{
  "hidden_size": 128,
  "head_dim": 64,
  "intermediate_size": 512,
  "tie_word_embeddings": true,
  "parallel_block": false,
  "init_std_up": 0.0406,
  "init_std_down": 0.0,
  "beta2": 0.99,
  "decay_fraction": 0.719,
  "decay_shape": "linear",
  "final_lr_fraction": 0.0,
  "batch_tokens": 32768,
  "max_seq_len": 1024,
  "z_loss": 1e-05,
  "max_steps": 4816
}
Each number is 500 + 50 x the weight over its row's rms, rounded and kept within 0 to 999. Layers, rows and columns count from 0. Numbers have three digits each. The size before them is the row's rms in percent of the matrix's.

# down: layer 7 MLP down (transposed), 512x128, rms 0.297, rows 209-261, columns 0-127
# up: layer 7 MLP up, 512x128, rms 0.296, rows 210-261, columns 0-127
down209 104:414520525571504482607456513498489465555487520451559531477610356474516489556483444445553417409485480493458512495576407569498483445542558428455556464517505524670425467487424442514539551399585581451604452483437531493537419498507493478444551401512508430507480494541478488546463469546555486520546548505532518594527494474545528513504563492548483520450471535517522444496477461520462480462505
up210 097:588494507533528523452521483582430514517418450559599511563574448550561502470413516491503455539388508511495535570604524521558456501408544488460557539484585601480410411518484493527589542449519515480498496481566585516482506430514498409465441505553508477572562492526521498528399533591543449484458581443511529475441535496455454544522572535499494519617448523449493448466573461517463517476577
down210 082:414536534503498426564416518480467483489543574485538482510471550494578466488471453432532464473481431573462514563452538431460482450493489490511514560588487442470399550414515387497451533477535497527547540472458472504488491576469453481419531535439453463457402429564554416458608461501523541504542525499635529510378592489420557534405460403523437529481515510485508519509492494437465463524425
up211 098:476513405520493572482471523468456476486568457483508534527573499672497532500489512568464406545418559494525442407508456472473579375536495409497467435543467507461533524546509493467366453544501471593470466515530484574472511452577526467536480415587563448443590524536418581497446575520502496442488563523482516584554565576518495484450494572469452427488506549514486485534506520525484469547493
down211 121:482454567518388453563511523366447528493475540446428519446439490411469567525586419503514513471456586494513485547497393476426489510468466519566514594479390443505540436541523537510507449431470530498483494488433434505522540504474493453472573505518480597504435492497535528590520380487565470516430401505421438593447451520471438545601514559540477507472520460539503513482467455546566530514547
up212 111:538600416527512404575479481466505524582530509465455429486476493443501536502563503454450516593531524500486478476526495507530528539457594510529507491449521475462500494394525628468562456506554499522541515484544519391564512522509439539449426473504476484549494549362482489450501593471547461447567484545364684550558510490526453487431511510466494468482532500576413522511476552432442516529495
down212 099:502455468522547557467499506458501511535403420511446482495481467508511546558522463471455478546519385564484571486506513622557598470451554525588426490404464449549517435437452508576412456512466501569460559497528478501557458501525472545431427487506444457550527511538481385548464467492456522455584475467399481503430550438568515454531568456441508510509510474581576488540532378468437397475482
up213 102:509410554550486498502529520484546591538459598451522465499421434546584428432462423449517445460573466542504461510492533572545445560463530483514487513498511485470473595417554519519468508554447483498525501437563488427497544554509458466497435453433622544568481513457537471581546447526546508613509482549411550524527394515444529456575509603476494373446513563502532495521461487483458495387508
down213 081:550565479477474486508508511520415606507456509534528562427490508430551513539502448497496501562501511462444465519453495487491572469488571619423412470551542492479382516482485511549606500397534486499497517498465518512553470512516487481504614459469384454393501540431505479425574516488505533466478487581442464469549453487490464503644447395516442449498468524439539527462461493457573610511402
up214 089:544506515459455401549406559541501475503535545459621499496513505558495501519557485543519587382399468519492506497431472550457483419441517538454423495448466465444512509545507526435495588430535473454500537538452426511591440524524538447509539531519497453501543401515467503543398556551582525598465486641481448438546487525516503525452456468453452480436478555473490456482494499445399405484578
down214 101:514515438493556504505490451628466426419494424474442424410483419492515394510500463462533542430463570457538502426460528506548586602544468532530596474583513467439486501552530444461470547479590458504399523491610426500533519442419525545493483575500526468450536467546493485527484555458503478513515512417470514467492478568477532496522519459572541586486408552461505505433475533492506528377402
up215 095:474497482447485490444600526486575554600459574531536452398499420423484542434560483494459528416477497574475536572464602526452502561424515481483516502342574481532548523511539488551535512471432446622491477517496521512499458500615530442525507504457482477545482522563485505513520495601403430570519538467512451464560558565457462456525507579498452507486524478508495491495597606509479591460527
down215 088:467434470461488459559506490533524540545607455469543477505500505518527537578504433486616548584417568555477505540554457515528458579512499420484555505508506655469437517478473508498513477529572499618445469567502536531528477506506521504455590560467634511495519517526501489489404530417522518513557472484446612514520483482487370557483425504545515512425542526426452562544550576447524493563570
up216 092:464485516445488542497427487565450572445454576528551576484531496484581512415443514549515487491524505495416507397482521460509583457456562341480542510486494464466553423605438443544500557476521453528530528479523511554626491543546415522520465467507554533492469527498537543575495535572492516585507522582429468552427448465586441413513383434518533443494477440440530570493505569515505527466528
down216 084:435526520504579535497518562518505472552459438486474543567546540522534510419414415503485426465611463442460517476430483487593466557529456505477517615443488449453560552475532438596504543555480502453415581382580419505489554518453457551489570419500548499555496499357425478588500492548491592588491544453525529549476559475489457489545518497524535425530452531543478474517505579487512467512525
up217 095:478514475538544508484516449483508481536464514432514465464561529530492418603498588549511476489435444530502431434495477480485477562510543486542482510344404432490490619533488546538444428589460559552495476476504515564436486483403584585514495476373533608547515478481466535480512573527475408546567463476500531445439473580572468542498535518538529470427535438512489604450539525558472450478566
down217 104:454526499536600545444527467500515509393474439593509514451518586525515454515546476454468513624544482490505644566511517515546387475474521560473516453460555503460530486494535481552511461446473522466550527447567505521437435387511477465437417460449532461471480604589472496407444435544546544423432500433542526525522520455473462634506479444461517567507459481528583523431489492541486464478429
up218 113:522485573555451488521550475521376476395563494453564498457549388540522499471545444470399455559512427519433503427564524482541528524529511472549544431531410510456505482552584474525518491422432478487455540529545489556542556490489472532500598520541510587511494424395507480541432412545471482567548510494444596525544502475475551448541517438506465534534473571573548572507428474511546502534643
down218 096:506507518515418537446540478530539530535520416485420472562469612524497503391470551595574514418464542456536511536447546472524558601502488528422487514545530496483544501464397457489480427502553397525479517519635437457541435520478537492537502527486428407455542538502472480450576541503549550419401556471527528628534516495544436437434498526500545518476458420509534465451529602561489489537491
up219 105:515575520430609537499580462484472462479530576538457495470408483536496495432507539467494462448594404508455460389422552561534472435533420428494571469495585459541448534477523537473552474512445505572542436482529579435596471506451498495511473485476426542588540427529486509513449498536507454500510578521555627444565441526511568483522492475509474396617580471530492489509545494552474566558495
down219 102:471539509517543488513512485479552482528533373587437555614434536502472571479516409374478521515439546478531482608479526501530608555534418555432443498499506456512532503471482546521456518553473498358432501529522437567491452589537375486569540498476512498458520589425532547475464516528485580510480494550496533515493483528517462515526413431450540412494519568460491461520446388475561449512493
up220 097:361499479531546501515445516469566541505494492580565428477536424474470482443641421496579574548472502473479601463526506502533496552501509537483415541533480568407540446468528602469465555586506460554517591480551525520408400511493505497478499483533585441465499533588489484485508478461594521517503501508501484455524497403584564474537498401480555515454483468521574488473601526596516522486567
down220 095:563591569478438558460503586484515524506400574451525503401489585475556511515506551482449449455512564526464490477504555512515461480404512502495576419509564468537483645505604485544566518510458488430481483572480567556550485486557574590535453516379427532430461515530492527454488582534470571432509514577552462467508444620489451491452530498470478401527479481455488503488487421504451495476450
up221 106:513533532407569509563461485557461485509506466456609364414485532555472461523582411498461480596482511515427494594445462482497482472501458520559484483475472518410471467482514472481468533461542479582475552497536446501604470494494432375520524536406483466522526490564507511506542484500473532556479457529521494472432626599582491492427477547503496437520476460403460471511552511605478521476636
down221 117:547481439522419482447513513517500414478493356537520524588497595527475468529470465464515444484525438566487589402598510526471511452521536509490538465465584441421500498431565482508522482541419566455507493475597484498551528525504446560489473514466510549448527519488519571422527508491527503429387483570476555573510437479422401515447461489371577455418525425488525542476463442520562576539475
up222 094:521517431431554598520365501483492499496443539557552480536549510487520553489500460462518564468513536514548556503587488545541492443496501467459542557550499504441387546433541557511370445556458533491431497419476524461448563472584503525465529598482486475535503509505430489448451550484435572567559422497497561507521433486539502487555639490453492375482460416515412535449539462513403513528479
down222 093:468404418598529524480519508564533544527549489605452491389532479596597460534562472516558521595483422543573532478475476515483503569556469592325512515449507480393551570433518482573502552481479518462529476557535499425558487497437476507554546492441584565552478501529568529526525449578434496500442581494520507541480482471553526470500459514510498515557464528470469502527487470635512511496519
up223 099:457444408434484543552479454448512506476549565422417434457470501543514364523485418504492462514472508483511503490548479520538479510575531498488468518543477555493563474495465559443512489526496482464544505546466457502516462453478637519495472522434533517574530549508326480527522569514466353615528442566482532453427459528457592586451453515461505573512513491550578459527572556564442547483458
down223 104:435585506537500410402534400536576441526512536499520536531540455591547478442416531600499473438509515555569402551463506525447417513620545542542599491522498455506490539619499557473457509540547454496506577492559406542541576496568588470493498557588504568475573482440481436480489455538465423570548498575529470475513449486482530534426548533536483496501522543516531533530459493543459541447455
up224 098:347557455495539440481503476424485513512473623576426478436536468446486559506526551508525529482561586464394493532521454521447399467541466442478466508506513541542579482487506613540514591517470536582453562610495525494507405469513479495444436548460570467469439535497422459511573547493481501471486452518462518532450502432519585447534441505515543427459484464525490514512436519464425363510544
down224 101:480435444530396567532497510546528490401565452453595488552458520449501613504523466375555545538460532411577564512481499512449522530474457513484568513524522435465590489459547570461553463458471500454458515494509517435552493482526442523521543467592493569493540541545527540528471543525479461502477552383501480528523384611554405441454505543458411361483507493460501464521441493524557494454548
up225 092:435586439459533480542449512497460431505509510486412512537524586494525489497592458492507491578489431426526564506574571538498471558438435531638450524543609393451497463537452446493398534400595431464476427457472461410392543548565453525487449552503560470492467479490508481508499550509494503405473482475543465427450554471544467488532486508563488538537483533590427549492524545414514527513498
down225 093:480446491493508573551517508481487446435483484352472449434572521505540452526586498429425394581469477475576492481558428461516384515508460553541481469498506505596439535379510494480507507474484576550511536457396483473546552534551482525514467509457417471477603548489454506421503509489487466506512438497550548585458529545466618436536492561529522559504503569414508482463455384507442448467475
up226 112:507432433501620452515368568505571532598523439549523590525481510539469514513571568440494367480482540515552580453536571524508486493509560440421463496539513479528499501512492559561554525573472499525532479530502664516486554468477527355512441523554444492453517504495416441513496511506547461523504486433465486526402491466581532456522463573489517535493404540465443545519523511521523440532577
down226 118:535512521646517432613497394472470532533464512522559473581483490496500486483526554500523411503518486466574461502416561538479457473444452548563573454516514463511531442583528534581477573520493512567504502509489626451593456508537586537532492497531570452413558457449477476581521496418512458604498453556453409536445577513504466504487491446467514515455426537501510496607565539502420544533438
up227 099:572384450450449476620532433489524499483456526487480430549459430547475510502484478521514496476508501505546447484539471484458447502442509445532536541441582516426502517597567492434647490476543481398506502552577519556558535589452537416511473512530541511434561581584477519494515528523524522503520520583526525455455545598415500486384438473576464389506505513604538500537525470541504578478526
down227 118:474526460542507557498482567500542495493556458497485433533472475485436499486533495525462504598480485590596440487573428541490533485479510536362568409474567498441569505549564466506544534455506465497431545382514433568653434517516451401560476478529483461387537574473583483503519488543434468516546618513493546480496521501557513491445495426453484468452487492533471491552495575463598451440465
up228 102:395533448494450531521442404464538542511469553504547475612567437541438511463591426595483546479396536401492506552583482462503423574346523419443480580546488501458565405537518519531415460418515474528429541518506513514501506475572492436555501561373561510454523511479467535486555499430536531581493495513522490542511492512401468485467510531432543453481518514466482478460497513541450498503527
down228 098:478498523432567557554539520442445504535524463474505483528555415470502490539546425439572489525516417399513396463487589535432488437429481535619446507591570505477510535521550497578551508506523536526435533491564439510572489496434461466543540550431535450517439401567495415461579454457473471572523472566474449420464505544467401483512471448531448548419473508500561496490487598475462439410526
up229 104:468522500453493429506499502456520488414401531495448474559567488541509500572538526573507547569427491511490408512472518531650449528525523533494454539445555501462502470524474474579446504504563534597471585531450521453460600520526426490392398456471525405523540473559428458470526631474424472468575460455430563473550477490494524532457509550483634470446559466506455473573469538490526469469477
down229 102:455451494574554524484506498542428449516450588445473495495462432590473550499458516455351400512546429522513465496541545426598518484414486497556507502450470587671488513494471580571496468427561491450539474567463496503542528535439498458524404440429546501542534570462526488585540487464424564527485551475457453499495470601500477476593492510493465513492505505601499456532562453517469503534442
up230 091:554446510511396520464491539569523579545570474567537502514508431562451486464488481535502487432421494502528575476562552409526499484570421526576545470556518481452553518536470511470503435640536536569440440518419467563506632498461589535535521465555445469587466463514496567506563504510574497506537499548491496477439386525535413562504484505570540508530597438493419498489555428526459474569552
down230 091:453484497488407486534558504434473488514489465456529571498534468528489545560508531442496480538495473523464520465537435527484559521389579509581529616405500375381410531480495488533426520497375533430346451502538533480471560476426469555499490508524564469503610523457559558483484469571468437548515590519462523526455459524443526485442430481495523465497565493467464583490483491434581519517553
up231 112:507453455497491553510470466456494370483428549446539512443467496553472495422544496455585414534495476445407487564488499557519522462505511511525458472509443490408467455545455562416412499541609608502485503455436492548508560495422518505501489437554616457535496466500556539570528684444489548468534473493469443451484486445548520534456547527462529498480488436448540362461559483516535470558480
down231 119:560466495489603551596549507525520417503460503457491514529433558545510465396506502516629504504539494467499550455466509589531552456533459521609472586448544485372563414483524548490515473451478462484402539499578570527537556486432460517524422464566578490519530512528547416522565517508579520433576475535459492403466480556557476500518424522551456526482470571450574426463479496477502501439586
up232 091:460470512465352555496557526520513536457483481456411538455425393446449528522540483506490469512546464481503553533529416403504564449447459482588523523545578520563470488450492539490421580538567508498462483515466432462526525533520519536525504500472408548483530579442434589538442485576532432465522532504605553574422492504441488433603493511504505385431484419414426497532463569540511479478466
down232 089:414449464576600446558518469499531519398578565507568552508513442538458415507492521550531432527563457523578517528555583544515463525514511504498442553479526481368521507459565556519408509484490499531505491523540485473435405532425465511398472494458439501487488414501517450521524550504434531541545638563459574446493499404418463553585493497500565550572451443535517549491438454491509495412503
up233 096:386494494421482552461545511434508596522441516572636489537568469438509443460450553465432461539440456501474466485413486456588435492513490471516444519501538438455517543483553601548433650468465484494523513479506457472468488493528480492507535491474500504532503620431538590477542533491542486649535518434487512459419465514544492538468533440448499474419518553424497509496551409542488464401480
down233 094:585521568567591471490494491571489463513461506461431456453531565550448414407505503495522530426518561457515459532539549527471566466537451527535524506564440433501461521536570455502464489545544551473513514475550464497474524464462547371563516373472525540487530448476436418443498488460433546424554494416509560455568560474513381419606536490586499501487559474425543420561488500498603450523510
up234 101:481484590465513609585382467513573513532508377397474428429516511496504479505395465578501440407544513481477477449546530486557470540497493387466499538499539517478470452557531450469614491488516448469493544520525471456565555508472481575405445437488512520441470436474388459532468526506535466447499488520488456465497437431501528499542464519543489477489505496531465512474509592510493655444617
down234 100:560518478486435561555521472483481594517500440565586465489525479508507419476552548558416612562515450467426461561532468440460518557471488534407467535387560519518537512446496520507475448468507535424534504499585432499528499535472471518450431505504526589443446504430510614456472530393450468475456485446540588510410418453514547441534459454598526508591457488449502438521544504588459496443438
up235 095:530552539447560416461478538518500474490415646525479513446461464469511485450491448553557459498520468424516475485452589501449511543467475453487584480446465541477504514505473475455404455465533466523508487548530480434528544475509600509536623520403470536509446451494557588530455466463479538553428532559562489418477645530500504489563499514477403553460567512571510441464376560438420445502546
down235 095:460526438588453479482470551469627451407426477425480561449498469512501477504437605535493404533444514428555450523435472575484529511504477562559439556529555511471551582465530492356480557465495480499478500545477542586486505494449553462416494446476543551452478551463473466558528432465465527479554498516442463487495507628501473479513571390460548491460445545606462464535559577567490545477505
up236 106:505388502433501494537566402496481410429478484521488441493408428593521493401503472468449422553571444595428440504576466569467512470487591497565503527511553548484616540563490429495446470445512474529515436467481498460460459440481537529551533615522463518505458568475541546405482523532475502440496412459443523585528437511514509487512454478455516467485463531566578520482425507457514542555394
down236 085:397546463496485516503545521507521527485462368618478572454433527496439483426546518478550518585643410588439560533461468497525559519521459617413473510537486458511554514567400535530489477488387494405454466486477439580606536464505554530531561519555536465474522535530546500498469467531484521505477557506503414557497524550563443433489565528553556526549426516506529473480541527447495533508458
up237 112:537521444472505513450459561424419536451556463477467503493486507500609599477553553516554440481483400514497512469484458563390609534513539480479445513604483560525495455536508496477514536466432511595522477519531438463521508479391441503519540461449430465633455383463512410419411472458507475549459462495538445436415478471573511509523523453455494509510493514503392607553475442551524491517525
down237 111:535567510489393491425572457563560563484537461437546449443498581516577505475561497535472499541517476515541424473511500501483479536418459520537531498505437596422508498490493552463566511443555543544476459404565455454538559485480502516497511517416535550581510552366516457417506472453537465553503485459568550477497500582604468539487597530484471444422458566492405418536528479491568641526499
up238 090:519403476537527412503514553469548598461498581451442430491548549445549447551534537562554489483430509463530529411617512460562609518504458483504525578537524576457452522565496504456544482459528476468600507486456537477544593468444572622512549527467477435515527494527534482505454525443401472458539484461399515538529398476461476472567462512580523445526460556517477436439529525581417451545500
down238 097:498343590487502493501440440450507531537479492500520562595563443541524542497451458470457535493438454439456486598608441500565559481460437520540585474448382444499421508435450517504410468484535438633482453448511517431485543537565530494511435475539479523526541494516528453590558508486530465458500413462550499545516552463512537540502548440521516493459416455501536582519478550431475458441410
up239 102:443534466507539510427433482474484486409554553497538528520466566430462478562510567546520568555480490588585503541399551574460599460458547465525476465528465487443468475565583580449472570502448482507558536545443534543490581488464592557577462571523438517544546430487544607450541484494462450586451492516466524466574556599488546520534531509541557586496562494581534550485422428510543522549453
down239 102:573480510563500531550492514498513548437434465643597452458457539494482490473430500497478485403480502408403484506489418467530514504497422470471502565433551499526583509510520547464442405395481465429555540473524556542482438450514506531544444516609460469480504512508518502480525558507464490611483539498501502513531442585415509520476614427562426549458488461532436474509498509471391429463619
up240 103:532444557517502552445444537486446585498463476326551496464455418471515485543475470436442554550419523504574404551508470456482496506494507513492548607446576474465464453494572400492406511452546465588481525507531588486490611556553519587489407504579475548509565497444485517443542476510422497533581485587466551502496466519470443523475434559630481528512474530502490512520486566523479515523463
down240 098:494472513535513483523486405578479475416500497552486426503398494478506544488561472388524456577463461537489386523551482578524622474498443486523505542438466614328445403493492511553428508490478420537544508467542449560485582509550520504535567560549571499527511519493511486546547550476498516501546557506472507556488474462475390482576455553409480499615460525495490470599501508546501517472515
up241 099:534515526514497588567421499450437507600434563504523556569434486462449552425629456478449629529494438456425476438441483526516510443481449505549495412478476528473537466552492522467448512545507428499533496460383407466404543500520531455473493456441475529459447563583442449478529536529503479490533506501502451444377509398523548539442469493432475501476432485572539475466398479518507416484530
down241 096:530530419550473508471566500569542449520524521503433494559477505614370505546431578414481483476446578519579534541553517509434472547484501550523557476487499487456482463560574536453560582546527480526487479523491537399516497506593434508554542410456413537486582428532534512557590560463528485508504544515430471528583594491539442591553501477547507424504449459521543589481498552562441532417454
up242 094:466451454450441569513454535493526566533545519509502461474459519545488530504483502562495419501500472545565464504437487556544532507430501508476447551527588559504451455461504628558481564504525529498581480533489541572569548510569459527475440561526505554560473493496474532417502484618476511583400450568493465543487556479494595500618409471442455530451548512504433582456457519590342524552576
down242 091:523509428500539600482514443499403408428512412413515513559442544497546595373511547507534468464503547459413504521419400487473418604498427512459613491473565509459538447460428460407484512513541460576471490491506534549476447555468471449515449483549458520516519477472494518510444566361434505487566493464568505477445510486523529482497490536579526528451563504544456488547575546470541509593503
up243 101:417484493575568544479425554453482442543481508401480514491499495529532474513610474504564528481521494539531535417397512511416538528408454403475572576598552570524531428525510486506606557580491450470488543533451504470506467472499441630506522508504556454600491481465474480502506524509505468434537418534423444437446376494443465510574496439485389513538472476495501481457456461555481564550529
down243 110:518505537533454426457471557452481473497506477488586408485505687427504493473531523522528480577531498503469545490502505543409524438469538492619523493434512425593445561474472495479443499506488412473452575451507436494441466536591421513556564539375402505493522468575484569594524515452472523515501495532541451514547461516411497481574456459467546502489439408519453614476477465505551510519498
up244 092:476568593492546498508568513429498535525472469462454524448506569572478568478544470569486430560441484529458535535430532469504480465528532478493491432440558517566502378636496434610508453540575467524498358456490502482517541413565542546524528501468537480521526403544469500565460542420521583458528493528464482551440430471433588481521466545467491497393550603536514475517498563500493502481601
down244 108:404572510503473471565597489481439510529470506531527545528461465452521596494479405554577373584514533449502561503526526562463525462451454445490529517521486486445507502547557541377495534409509498497518393554438511463546426478538513491519549493493424472469493551448465556563492521546533525523463537437407489591508442552541524433514432471520461488571516474539416465363592518479499578514598
up245 090:505519561509461581431534531446496591574617542465467490521495505530483489493503443426474502414479399492536603479470413587487525545501472460523599434516484488523491441577520497420504523476511531540579533533444458530504490546492534511607498507521462510524473434551484499525468565451496485571429418424522541554525662608439452451513573428464476520537538486473512553508372566498459488511546
down245 092:454540479443447499458463500541463437617547444405434455471526463471479379485490437447523572546479439451490536548514440503488493537492611485453477492490488569426457503435525525452528564443371523467517566547502481526487445510579477509441507467491421499460476536474573614440553492461506401523516516524541530509434582614425476523597492424436497557492478570481434499498510421433552492526448
up246 103:492462512459476497586487410520463500578484531496572544451489556615481407594482479420521566530474501479468497522569575426431477418531571551549512552517498500520559476497468491410442472532543553509543417476431426474465567542524472568575416408507561571561530507502450534496480495545434544557404426482591499519465489365492466545493486493557492554587479466497519516557536532533525465397476
down246 101:418507430451536464544479440612485581510420475492561603558481557525496538534555503439519445512496485464500561567554472387445519436576415548501482473451445441439442549476504519567498380423406459506471445407472435492460508513491548587505476520528456548438489584476553502448485515434528513484547529465593496451380490455498493466498402463459515504528505390570482478499493525510463425509491
up247 107:496493471480450517460570529597479359596483387463406527579457473439464553524481534464458545471545494555509499424445604474527564475483484472522499406438537557503536563573460453568512574566551457589553446507537425464492520560471556480513452493495514519473458535526570517517472570495549564466487576490512512508473454447541516420441485480503459625572438480452471499533547579489383486552498
down247 099:548508329542424451496500618568569475609495503427524561542449573523495528517491572475430509497588512515499510464570426437583534487542468516363570445448420495539492515491413439528514541598505475482501541506433441524491503491464556517455456502519512567487476426542511569451508490532418418492499427488512507493400490440413528471512576452453512490507452481434581544497496547526472500518490
up248 102:532535508518500555539484523482389519465433528495561507497467483459498459520538447521494513485534401562510497493448543588572517416569537470501498461513500387382579529552412550524428523561417466494477465492535496585539500522500512465561471544536632501492549435411532590442462459474600462643528510572580502494501468458567533476474444486534452450577424500548434517533462559519475502443444
down248 088:446541509467452534523472520463480550454618505478394591448393418487520469565536395477555509476454515573503501510483475477446635456568592397470574495594453448533521612545393514544404483553516545498507497492507451465640474522493530544433542495464498539540470434519514434507528453543461570439481513533496515581473507457542536438445481534484432483478518549482531494508578461472515476515512
up249 098:458539507520501483487566491490567605495468443535518508493574416488479525474516467535525620559449531541474525510448472443537540474493433511533479504494503524519532520470473461570543457576437498490605540460496535504519507482449552497552533464492611403399551550469471443423478507468611477616417516471511471442511394570392468502537480513479461420430434498460490530438513487488442547445667
down249 101:436449467458467451490532510508481431505552558526515547505462577513462414477611649538515500472502483470510452477477524516579445645527487554514420488502500555434514430502521526505469470392467562544490498512548547487479550522562421481428492553476552506612477547512515431591601528569438541481563423533564632535521438519483445514571510549478508517578544548547543479547536547534434492511479
up250 086:538484554472540499492532598554470589459445534610525438572451464498559469457483467526447393545478480438514489412519502479540572575469580495496503490472472457468523454551575515588492537480522573478579577466634537493447546547453603469473516500511605506490492606426505488492560434526479505580465508447527634531514552479496486416531405506529549497487516462463507508547520568491457583483438
down250 086:509475476486455453436464428470542468562453558477599620463492490419499566471546516431474473451545466452446469508453483493383483529482464468488406427606528452450548633487464464492530505518514503377503414510435524488522551480552505442551497529532487509525513519451538510514504490423606551459492569559559468515432560538487443496444535437451499475438431382468472504474442482506353495478498
up251 107:476487386538520463517458671498493500505436452489575505503501491527471548572476519518427497410454514483503499470565535577550521502527494425588534513642547540538463490541514600419522452478662573406449484433406554515560505530556487494507498510508485543475427484505515504517519581514546452465477472538481567517525454536591471576457483452481541524496539381482501505540471539472470532485588
down251 110:492435575560481480566534504564505472414506533499548512489550525439511550508537557490435507467554429450486485467430536524493539522577424619556500515498490541579463467540467555473377459428448372476550468485455475506566482467617536539475502442536464499520567541415563577479520564550500421409470470351561475543559518551446574501497472455497612567503460438523521498530457500505482516517491
up252 104:551477518453563473587533493531532439496546559450490444463473528566579480525417524468533434527535492506484523414506508518459531497545478571441567518380550525514474506474518553487479564564530471492563497572533588494426515473525534547514431531467590440505381420422438398597475516479470513465562518569460515573574438536557589605481535418424413476578425510516480504532529510534475539500563
down252 102:450533519566518605594411463468562546485480462520441612377459550531453630471479436494509516484578466569517454537465468383512472552520381562435586491468566537581489507516559490479403416476514504501522495530541493614515494537540405528467516524502570475450461559502480430549521448488531464456504485525575477489464462412545506491536520482476421481485490524472469581527536492453552502537428
up253 107:496514562400568494527396521450501504548419577468491558562508544547366567436543509441449490521558422599471494497480492585480464507507458552472528461394530467598481533541511517486487547464465544577584434553442528505492540388482425532507501461477475557453553439481452512486598492458512522481499517499458523464437484445577486579465556472441436478480466445537448584591453501429415462494462
down253 119:540555528371532393575485611529574503484513459466488449561490501435517560504512561430543466555508514496377534469435493544486467519446490513554428433449537525507378585525401531456508573523516410463425480450526444480489554512543430493544513437522504400517531491454463437461460484482482524570538434547556490533455504517495522486537392531504516437423494519513565490491439437481415503502382
up254 108:462483542438453473464529466449576510545542593535587490517510471576518493529506388488454514454647493524599575521496426580511506503466480488535498527479652414578533512500566561511458465396449533542483506433498523523541570364444511460421549546480537498494462577494486521507432508552567551470534518495550489481445510490482398462513477601533430508515529501517466479526539477589544477436553
down254 105:396554516452546405525500440480480544529525575570552535701569534545507556552536512536497478457576478543562472520454507510483462477442559403523494573457383441515443389484544512469443502446445506517484500496540448517524489468510521490557436451559548501460568472493574496496505528515567502500529493473504518467490529580577563610410387428518511459480432527513453545489559567528521521478466
up255 091:409515474504579545558513441383426527450446554506490530507518414553431490465490502544485417416390492469500539471572445482506474551564515387489590534573512509487578495545574542484418475479491490484513471425535521514497437587526520483514601523488487500439621560510502492459457521611523544408441501563503498465468453538534536433575541480503455497459508494571430414486452551573529451444545
down255 104:550455538579544520460552466488502545483546480501561558441478559545532429507505597588427535460482572481531498419531405561534569595502592567527525502571596496454451527539417472540558437444531372466526471556541464579490448520554424484400527540460505502461487489547396512474464497484444458452527540588557476454505486538474499456494419545483561377566525413524513454522511480500472499543490
up256 098:485572561579423423483379549527489568500467595484540554548549522493474476458534559487512493501516526503480558552480530499558424466458402460501518470449501465527461506568527427456546400501477520413446522429457517501525522644435491542448536466525441550476518513525503568540542608463393535520508432507435499582507513367422485461577485493494499508453418506410495476554430520510462496482588
down256 098:431488456458477485492552473571602515463439382530381502518460479587512535445415455460484471469485466567500422475585554603509419563546579484493625440488452513496457516475554621459564545447452464513425468473522484554540446497558512522518505528545506444518504581543505398566499427470513460447546504549515521440564492518516481533597455495574534505444583467524505517489555547496587525542493
up257 091:478499499495582483524540521454514466469541539508550526499404502470541589555364549488493487539491434551411545450468481498551531490473500450478467564447487460539569516509474508466498489402458499447453500629493487481548460502486524491536515560468419578549410512447561628528518553488501399602383447406511551430478436457502469530475539476585435381440556425446530503485512553461519503508475
down257 090:429461525478408470529526455558493555418469456551488553455547550481469514365462498509508468489437567499599452461532508482595548542442495507398550550589559495488550428514507426380492540482499494519470494450507491531480530597533611457485484525532497482416585489450560502436484492533465470498405545512515471611530582498512506433409488440493543493508499533612421463581514580511443484532477
up258 108:515576625487518513459498594505436489466561459439493526486435464528578564493487585429462535513419473533558478502455566524442486477436489566495548544505604559548417457484534471480525481471480524532437499545483404413464527509454506502560469506542489476571473434457452577526443466468448454534530520505445558492554481540479566420431518547494619534539633492545477495617438548503454598464566
down258 102:548480491506547487478598549517549504455550524474493505418480536529473468448504484468470485510502538419520493530361482452521462506415556614414529411567501544481514450538492520460530569519473592562541439534491462502548570515487578462503486585437524512547510532459443540584596484531491466472423510523549547554519492506437501456487586613526499508446499576429553470603555628458616530532543
up259 093:485411483463510481518532538491530400458452528601540478483439556522517546523538467379457402516449496431531372372433531507529501612555582495535453481507492413559488587499429449565508504546422495393484496505492579465449503500454546463521457517503450502506415536487452474524434492505509468461487425484535487518468518428542521440460464485435501537425594442502570480475511395476428481432494
down259 097:604385555500537502453463488472473622528528492520496537406509433467441400426487482531517525493493426469480495469490498421542486508524542437438551400453457486484546409498439395540571357510482413506522527478455537478431489535497452542514543563479475472428500455498600522538463506540535414520501567479461455563431497489467503545456581469498520506472510539546386509414498511495530558463386
up260 103:482481481404542483465562444504545479500490583536512464493484624556536474507431612494461440422467514479487528606499507469551466551514518608501450432543563561570458537554554512477481551391533544479509525504561591573447585515461432488506448485422406523547580374443500449467494500533425477548536481495437450412571462491427518581551569521429529482511574471489520472491463480484462483495477
down260 097:494501467555478528590523510518545461520478499536517479472453470464541516516512448443453529501480487528385590523507392496430549450596436528526479393539446555484480476402519486544575507438446533495543431446513531555524518442421547428601591613514374516452480425465512423462443416515591391494483500584522486478492519453510519535574522522567518440503538502546505498469550517508545523559409
up261 100:521483541513469480440487430384497474578504541499526471481459356553446543495428482587557450514556482434476450462492518576483437590570500424521473526477423516479484508535526491494511447452433521550442500477532402461483528482528472453535499468549478482464474621562494542539512573497472445505444463417485571445415495611514579502402524585509507386534522473527485444519434497369461529546514
down261 094:482574448470447454515510592585450487450580371460596507487570413386472543450540471528543518466499548521469482500510518548513491558507501452470546422457516582496487568481478493446583540495580548489472494471519479473405377501491493443455589550476601530463477485451446590444495498549437414460610474566530510497482493517428452469537530508490508459464559529524578428551496589535537506559453